{"n_layer": 16, "n_kv_head": 6, "norm": "rmsnorm", "norm_place": "pre", "positions": "rope", "rope_base": 1020.0, "rope_fraction": 0.5, "parallel_block": false, "init": "normal", "init_std_o": 0.00662, "init_std_up": 0.053, "init_std_down": 0.00573, "optimizer": "ademamix", "warmup_steps": 238}
Each number is 200 + 30 x the weight over its row's rms, rounded and kept within 0 to 999. Layers, rows and columns count from 0. The size before them is the row's rms in percent of the matrix's.

# layer 6 MLP up, 256x96, rms 0.177, rows 89-111, columns 48-95
092,149,235,189,222,230,171,229,211,207,151,203,158,213,187,274,204,177,197,195,169,183,202,239,208,229,226,217,200,251,124,226,230,263,183,223,219,182,200,211,241,189,205,166,220,203,219,177,178
102,213,189,269,211,160,153,137,187,201,199,272,189,145,184,201,191,236,189,167,210,205,237,176,156,247,229,153,193,209,196,203,189,228,235,185,216,221,203,238,212,233,159,225,204,189,185,238,203
103,204,198,203,168,206,222,119,231,182,195,159,227,261,183,177,222,174,181,140,174,169,156,202,243,199,205,206,187,241,213,220,188,245,212,208,185,190,237,179,205,199,204,102,160,220,198,187,234
100,233,115,218,210,184,223,170,193,177,189,150,237,219,214,226,199,223,178,194,189,249,156,218,234,166,152,206,186,176,199,199,228,251,181,221,218,222,147,185,144,196,188,279,197,202,177,173,237
093,182,194,238,226,210,202,179,187,194,115,177,174,206,159,235,249,193,237,124,164,202,145,148,188,179,193,222,182,189,243,204,172,219,232,203,213,181,210,172,169,199,226,202,198,221,243,165,188
111,260,180,233,184,210,210,219,184,229,212,174,281,163,196,210,166,135,233,210,202,188,197,127,251,211,193,230,207,197,231,224,223,227,183,241,221,200,230,156,200,237,223,256,212,161,237,181,193
105,227,237,203,187,168,197,171,204,196,199,187,157,216,175,235,213,174,240,200,217,219,246,247,200,229,177,159,191,222,115,194,106,144,178,159,226,163,213,257,216,160,176,237,198,212,243,159,216
095,238,244,216,210,135,217,146,145,228,246,184,187,192,250,237,180,198,210,180,238,241,199,176,166,229,190,218,209,170,189,182,202,195,226,192,233,209,169,210,175,215,203,236,216,189,179,163,217
097,173,184,261,187,141,266,207,185,222,252,170,231,246,160,174,168,232,201,189,154,154,255,204,221,218,221,222,177,230,162,206,182,184,199,209,171,232,125,202,186,158,185,219,194,194,187,231,205
100,223,224,202,217,223,196,197,176,187,196,244,242,231,266,183,227,192,258,193,149,175,193,164,200,188,257,195,239,240,201,246,167,201,224,265,219,243,213,180,184,200,223,235,220,151,178,180,189
106,208,170,176,226,198,258,225,211,283,209,238,153,227,188,242,206,187,205,250,177,252,181,219,176,184,165,204,207,187,133,210,205,208,240,205,148,209,158,166,234,165,166,246,224,209,204,233,221
097,232,185,161,247,196,190,199,243,192,194,190,135,200,150,240,185,163,160,162,177,224,230,146,180,204,224,214,170,190,236,230,225,194,180,263,178,217,224,214,190,174,239,159,197,178,156,186,207
093,248,189,196,161,200,236,212,213,176,220,156,216,221,217,181,216,179,205,151,267,189,178,188,199,225,223,222,200,173,168,176,201,215,157,192,229,163,188,259,199,190,186,199,193,214,130,139,157
094,165,204,253,165,160,231,180,215,221,195,204,157,262,201,176,201,221,159,150,215,182,178,175,234,137,203,221,217,256,172,217,172,149,219,192,233,151,252,206,232,216,208,192,162,186,191,188,187
104,222,216,191,252,214,161,226,181,155,212,164,198,201,207,150,206,150,240,255,203,222,214,193,260,228,155,173,203,168,187,176,217,183,243,184,250,188,228,155,243,230,231,168,156,206,235,230,210
093,194,148,146,168,247,193,169,176,182,170,254,176,168,260,145,186,192,225,190,162,167,174,215,207,186,192,207,254,228,197,181,189,208,178,174,197,195,160,179,180,206,182,211,142,177,166,189,184
097,209,203,224,174,268,191,220,189,165,211,164,123,198,190,188,196,198,206,179,154,244,196,189,250,134,228,185,186,158,209,190,181,206,156,228,175,221,222,203,217,142,160,221,236,171,226,171,231
088,211,183,254,220,167,192,176,220,183,194,261,197,195,227,191,250,219,193,228,153,254,236,122,256,218,180,171,197,214,207,225,202,164,205,239,173,228,239,261,206,190,206,233,182,151,214,212,187
111,177,228,201,189,153,200,179,242,244,176,211,240,238,190,199,139,160,231,219,168,199,177,174,236,200,207,146,227,199,191,181,174,240,242,222,210,250,214,245,257,225,228,204,154,140,180,187,215
103,193,201,148,229,248,195,181,235,239,218,191,221,213,209,174,201,220,199,206,198,233,166,229,198,221,181,173,201,245,268,188,210,150,190,169,220,209,196,292,255,185,182,217,197,212,197,204,197
094,214,212,208,250,217,183,265,243,227,184,192,194,240,210,218,216,231,176,169,220,216,240,183,180,136,171,218,217,173,151,242,182,227,221,225,214,243,235,203,193,215,162,196,215,207,182,209,249
108,208,223,155,214,142,199,198,178,207,193,214,215,220,231,228,193,262,210,209,245,179,204,234,235,156,208,245,210,263,145,215,183,183,233,216,184,211,262,172,165,194,211,233,205,190,175,232,212
100,199,147,233,163,211,169,191,178,220,177,226,198,222,309,160,188,226,194,188,194,235,166,168,236,207,182,222,249,204,181,202,187,204,136,259,136,183,191,263,184,219,181,193,255,181,229,207,225
# layer 6 MLP down (transposed), 256x96, rms 0.17, rows 89-111, columns 48-95
096,169,186,264,137,197,219,179,170,151,235,214,133,243,206,197,198,190,245,159,152,154,205,202,221,205,188,166,180,209,203,166,219,194,204,156,214,180,217,194,222,173,237,161,211,145,200,165,206
104,230,223,183,223,202,160,234,192,186,197,209,206,187,199,210,194,231,198,253,190,207,164,227,195,183,183,241,238,197,186,171,250,178,213,161,236,225,193,230,233,226,107,208,210,217,225,183,201
108,204,193,230,232,168,193,190,140,259,195,203,155,183,233,180,187,174,153,191,185,269,199,246,229,201,198,215,245,169,199,205,203,198,178,163,197,237,235,153,181,154,215,182,165,201,209,254,235
101,217,230,231,214,243,153,248,195,165,219,179,179,103,260,225,207,177,185,182,191,248,209,209,208,205,186,171,216,214,204,189,243,244,230,198,204,218,184,221,220,244,215,175,191,134,205,188,140
091,203,88,222,185,185,140,212,210,206,233,200,203,162,238,200,189,128,241,193,223,165,221,236,204,244,246,252,189,220,222,220,252,197,216,197,168,245,220,151,217,203,189,172,195,242,194,212,168
113,172,142,209,228,181,186,175,207,245,236,174,164,199,232,177,180,191,184,233,188,124,193,178,235,142,218,153,256,185,178,217,148,190,188,183,202,184,165,130,198,142,211,248,177,216,163,196,210
106,175,203,174,194,216,197,206,243,252,206,180,174,191,200,175,225,154,226,189,236,243,243,194,173,220,256,211,198,246,193,146,166,203,207,184,138,211,220,192,196,166,150,187,227,215,215,162,196
098,194,201,163,206,192,265,203,200,209,221,215,197,222,255,246,232,172,168,202,232,206,197,167,260,219,239,139,202,239,214,185,199,176,159,269,114,153,161,176,127,153,211,178,166,187,190,215,224
097,209,156,141,189,219,189,191,203,162,188,201,218,211,230,182,147,236,142,215,199,140,182,220,201,177,231,199,195,235,173,264,212,201,222,235,168,131,193,245,247,155,223,190,185,197,185,264,196
104,232,174,180,130,254,206,203,170,153,208,173,201,184,193,172,208,213,205,198,212,223,184,203,224,173,197,178,218,195,210,208,129,205,245,222,226,242,250,196,187,131,168,219,224,173,189,172,197
110,242,213,190,201,200,238,166,220,187,258,137,188,225,180,179,205,161,260,185,254,197,223,206,192,207,199,204,136,182,226,249,171,226,195,239,241,211,188,264,203,143,167,219,149,174,197,209,177
100,185,208,217,181,217,203,165,198,125,206,195,161,148,179,206,176,214,170,185,188,227,152,228,197,226,195,140,194,183,232,218,189,199,170,181,230,235,187,149,217,174,263,218,227,158,190,193,166
093,211,160,204,220,178,209,181,184,158,181,198,173,237,184,159,189,170,219,168,239,152,198,245,191,206,134,232,273,264,199,153,208,250,221,217,190,204,154,219,223,236,181,139,214,222,135,198,189
092,144,210,208,181,206,200,181,206,217,251,194,204,228,228,181,164,238,137,183,211,191,161,238,199,201,172,214,203,160,210,228,167,208,171,191,149,137,233,180,191,165,255,176,208,179,237,153,156
104,182,218,173,149,192,181,201,250,196,182,208,177,199,208,231,183,203,180,199,218,201,176,196,239,222,196,182,232,222,212,218,222,222,220,209,188,231,234,197,170,211,195,192,229,210,156,193,201
099,194,208,220,219,209,183,175,149,214,176,208,154,202,158,164,166,213,186,275,235,250,231,165,198,228,202,206,157,191,222,200,197,148,193,231,201,176,191,167,131,212,238,229,220,223,219,212,166
098,176,191,124,228,150,236,152,248,244,223,227,166,217,235,195,251,191,213,193,225,191,201,226,196,205,208,220,156,206,216,217,233,222,240,204,191,255,238,176,213,230,191,200,212,228,212,178,181
092,217,177,152,216,202,176,179,182,213,185,222,198,225,205,144,208,224,198,156,134,201,170,225,166,193,195,183,255,179,187,172,164,204,243,176,217,146,259,209,202,174,188,273,232,249,167,151,184
099,156,230,177,210,200,155,204,219,222,225,203,208,226,113,168,205,149,209,205,246,196,212,191,175,208,239,182,162,245,202,226,244,155,163,188,177,161,208,188,197,186,206,189,167,187,244,199,149
104,187,201,259,175,157,195,179,206,187,235,161,223,218,218,175,207,157,227,225,153,165,220,231,224,251,219,234,258,228,187,197,244,161,187,127,198,230,181,256,215,169,208,204,195,203,245,260,186
090,209,221,203,246,203,244,197,222,227,249,197,153,202,197,192,180,222,158,126,188,152,181,283,216,153,156,142,196,217,240,176,159,174,206,212,189,208,194,186,162,148,171,167,180,233,232,177,240
094,198,220,216,195,191,181,195,191,217,195,246,224,213,246,261,250,212,183,186,189,203,210,180,184,201,226,233,165,223,253,226,164,175,178,211,215,210,174,174,200,228,170,238,246,181,185,156,214
095,176,138,195,237,259,236,205,194,224,219,175,153,193,172,187,218,199,194,202,291,187,195,207,185,176,175,167,219,204,185,188,165,155,191,188,147,189,189,220,216,262,193,226,176,207,180,199,164
# layer 6 MLP gate, 256x96, rms 0.187, rows 90-111, columns 48-95
101,191,228,250,179,243,184,231,207,192,191,211,164,183,205,199,214,267,194,222,256,164,173,175,244,153,211,197,196,198,194,157,216,205,184,196,148,214,196,201,217,153,187,231,195,237,203,170,216
117,194,216,194,155,152,184,224,182,195,203,214,168,177,226,178,197,160,205,152,167,263,177,232,255,214,212,178,194,212,229,248,227,184,243,209,158,192,213,148,213,199,246,207,163,208,269,222,190
106,167,195,183,176,187,198,271,227,171,175,211,260,236,189,162,225,194,235,201,236,233,189,184,223,211,206,198,190,170,201,193,183,223,122,186,173,149,211,196,217,192,149,262,152,216,150,241,301
092,192,160,215,258,177,184,170,210,199,236,218,148,167,221,145,177,211,227,205,220,215,245,197,193,199,177,145,236,284,210,187,205,204,165,201,158,242,190,169,184,204,240,166,188,216,150,148,168
101,196,229,259,194,178,220,240,172,177,198,178,176,232,163,182,236,244,213,225,159,180,225,210,152,236,203,192,146,203,161,218,174,173,189,210,282,194,208,174,214,224,208,247,179,201,233,196,210
099,256,217,176,241,219,239,227,227,228,198,173,185,228,240,116,220,201,220,149,196,186,259,129,193,225,191,178,202,167,150,215,263,194,207,214,215,163,190,237,190,169,213,217,210,189,207,199,133
100,196,218,205,190,159,172,191,208,228,172,254,183,251,166,236,240,224,208,196,216,235,202,249,204,217,197,192,174,221,180,205,205,199,185,242,247,184,209,153,189,238,233,171,182,224,258,183,183
094,149,268,218,201,189,232,214,171,210,233,239,183,189,200,214,165,193,224,123,224,251,179,203,188,139,200,225,215,218,171,181,247,195,207,252,237,161,156,211,198,232,236,202,184,185,188,217,281
101,164,205,193,184,201,186,217,196,155,186,197,157,198,193,180,191,196,229,207,163,210,196,228,161,197,196,229,191,205,204,258,166,208,191,273,151,268,202,245,186,229,221,172,232,233,205,179,225
109,165,212,203,171,202,222,223,210,223,169,181,198,259,241,174,243,219,195,188,204,172,186,225,216,209,177,230,142,197,179,153,233,209,217,238,209,131,193,131,218,193,254,187,149,208,168,189,233
107,206,231,197,231,173,262,184,307,180,202,182,196,262,236,180,148,152,220,216,173,194,209,194,177,232,226,228,185,216,170,203,220,234,228,201,212,233,234,237,225,239,173,193,215,200,177,199,243
086,174,143,164,187,177,176,243,205,167,213,203,214,216,173,205,213,213,178,168,143,170,204,231,179,202,185,197,200,190,189,164,241,217,190,251,210,225,211,220,161,154,228,148,161,268,166,186,194
097,233,219,216,252,217,128,236,210,199,178,189,200,211,160,181,212,213,257,200,218,258,177,188,183,202,201,111,203,206,228,211,212,185,181,205,210,183,159,253,166,225,138,201,188,191,248,201,159
109,169,175,197,171,213,184,143,196,192,167,193,177,201,196,189,238,260,246,177,218,220,201,177,171,193,186,171,188,225,181,226,222,140,127,245,172,153,183,203,186,215,209,214,230,184,173,178,171
091,191,156,209,282,199,189,199,150,217,270,235,196,194,176,216,232,213,182,203,158,226,169,235,201,212,268,185,161,160,166,173,163,154,185,197,218,242,211,176,216,185,212,231,248,129,201,177,240
103,151,208,200,156,185,161,208,197,208,197,218,188,153,169,208,216,283,253,219,194,157,251,226,223,157,189,228,208,198,228,176,212,163,210,201,209,224,199,233,232,190,169,249,147,220,168,286,253
091,151,225,162,167,218,206,183,149,176,208,143,172,224,199,180,213,194,191,149,190,191,179,182,179,259,229,188,206,238,204,178,244,236,183,217,246,152,184,171,165,245,231,222,200,266,230,149,201
106,261,192,188,176,188,206,190,100,207,228,240,211,185,255,210,216,237,180,180,184,167,261,167,183,169,181,203,181,179,201,190,243,191,215,185,230,195,219,204,175,211,159,170,216,255,192,207,192
106,225,158,214,219,188,246,152,230,216,194,169,180,273,245,206,242,244,251,215,153,244,186,189,251,253,214,229,177,186,199,221,201,156,183,185,191,222,193,209,150,186,146,208,202,197,222,274,211
092,173,180,203,191,197,274,80,230,203,220,200,169,169,190,198,197,190,275,252,213,163,174,276,239,214,248,196,187,242,200,184,221,185,201,196,185,210,241,224,209,159,185,172,195,185,202,192,219
120,144,229,160,170,204,198,186,168,220,192,193,206,208,267,184,217,198,223,237,173,221,222,179,215,221,176,233,186,214,220,231,200,218,192,200,178,189,233,210,166,221,191,224,191,173,164,209,207
094,143,141,188,160,242,181,206,209,202,217,189,202,169,194,220,186,226,187,163,226,221,225,198,159,224,200,180,198,122,163,232,157,218,208,238,165,165,177,223,210,232,231,195,170,181,176,223,187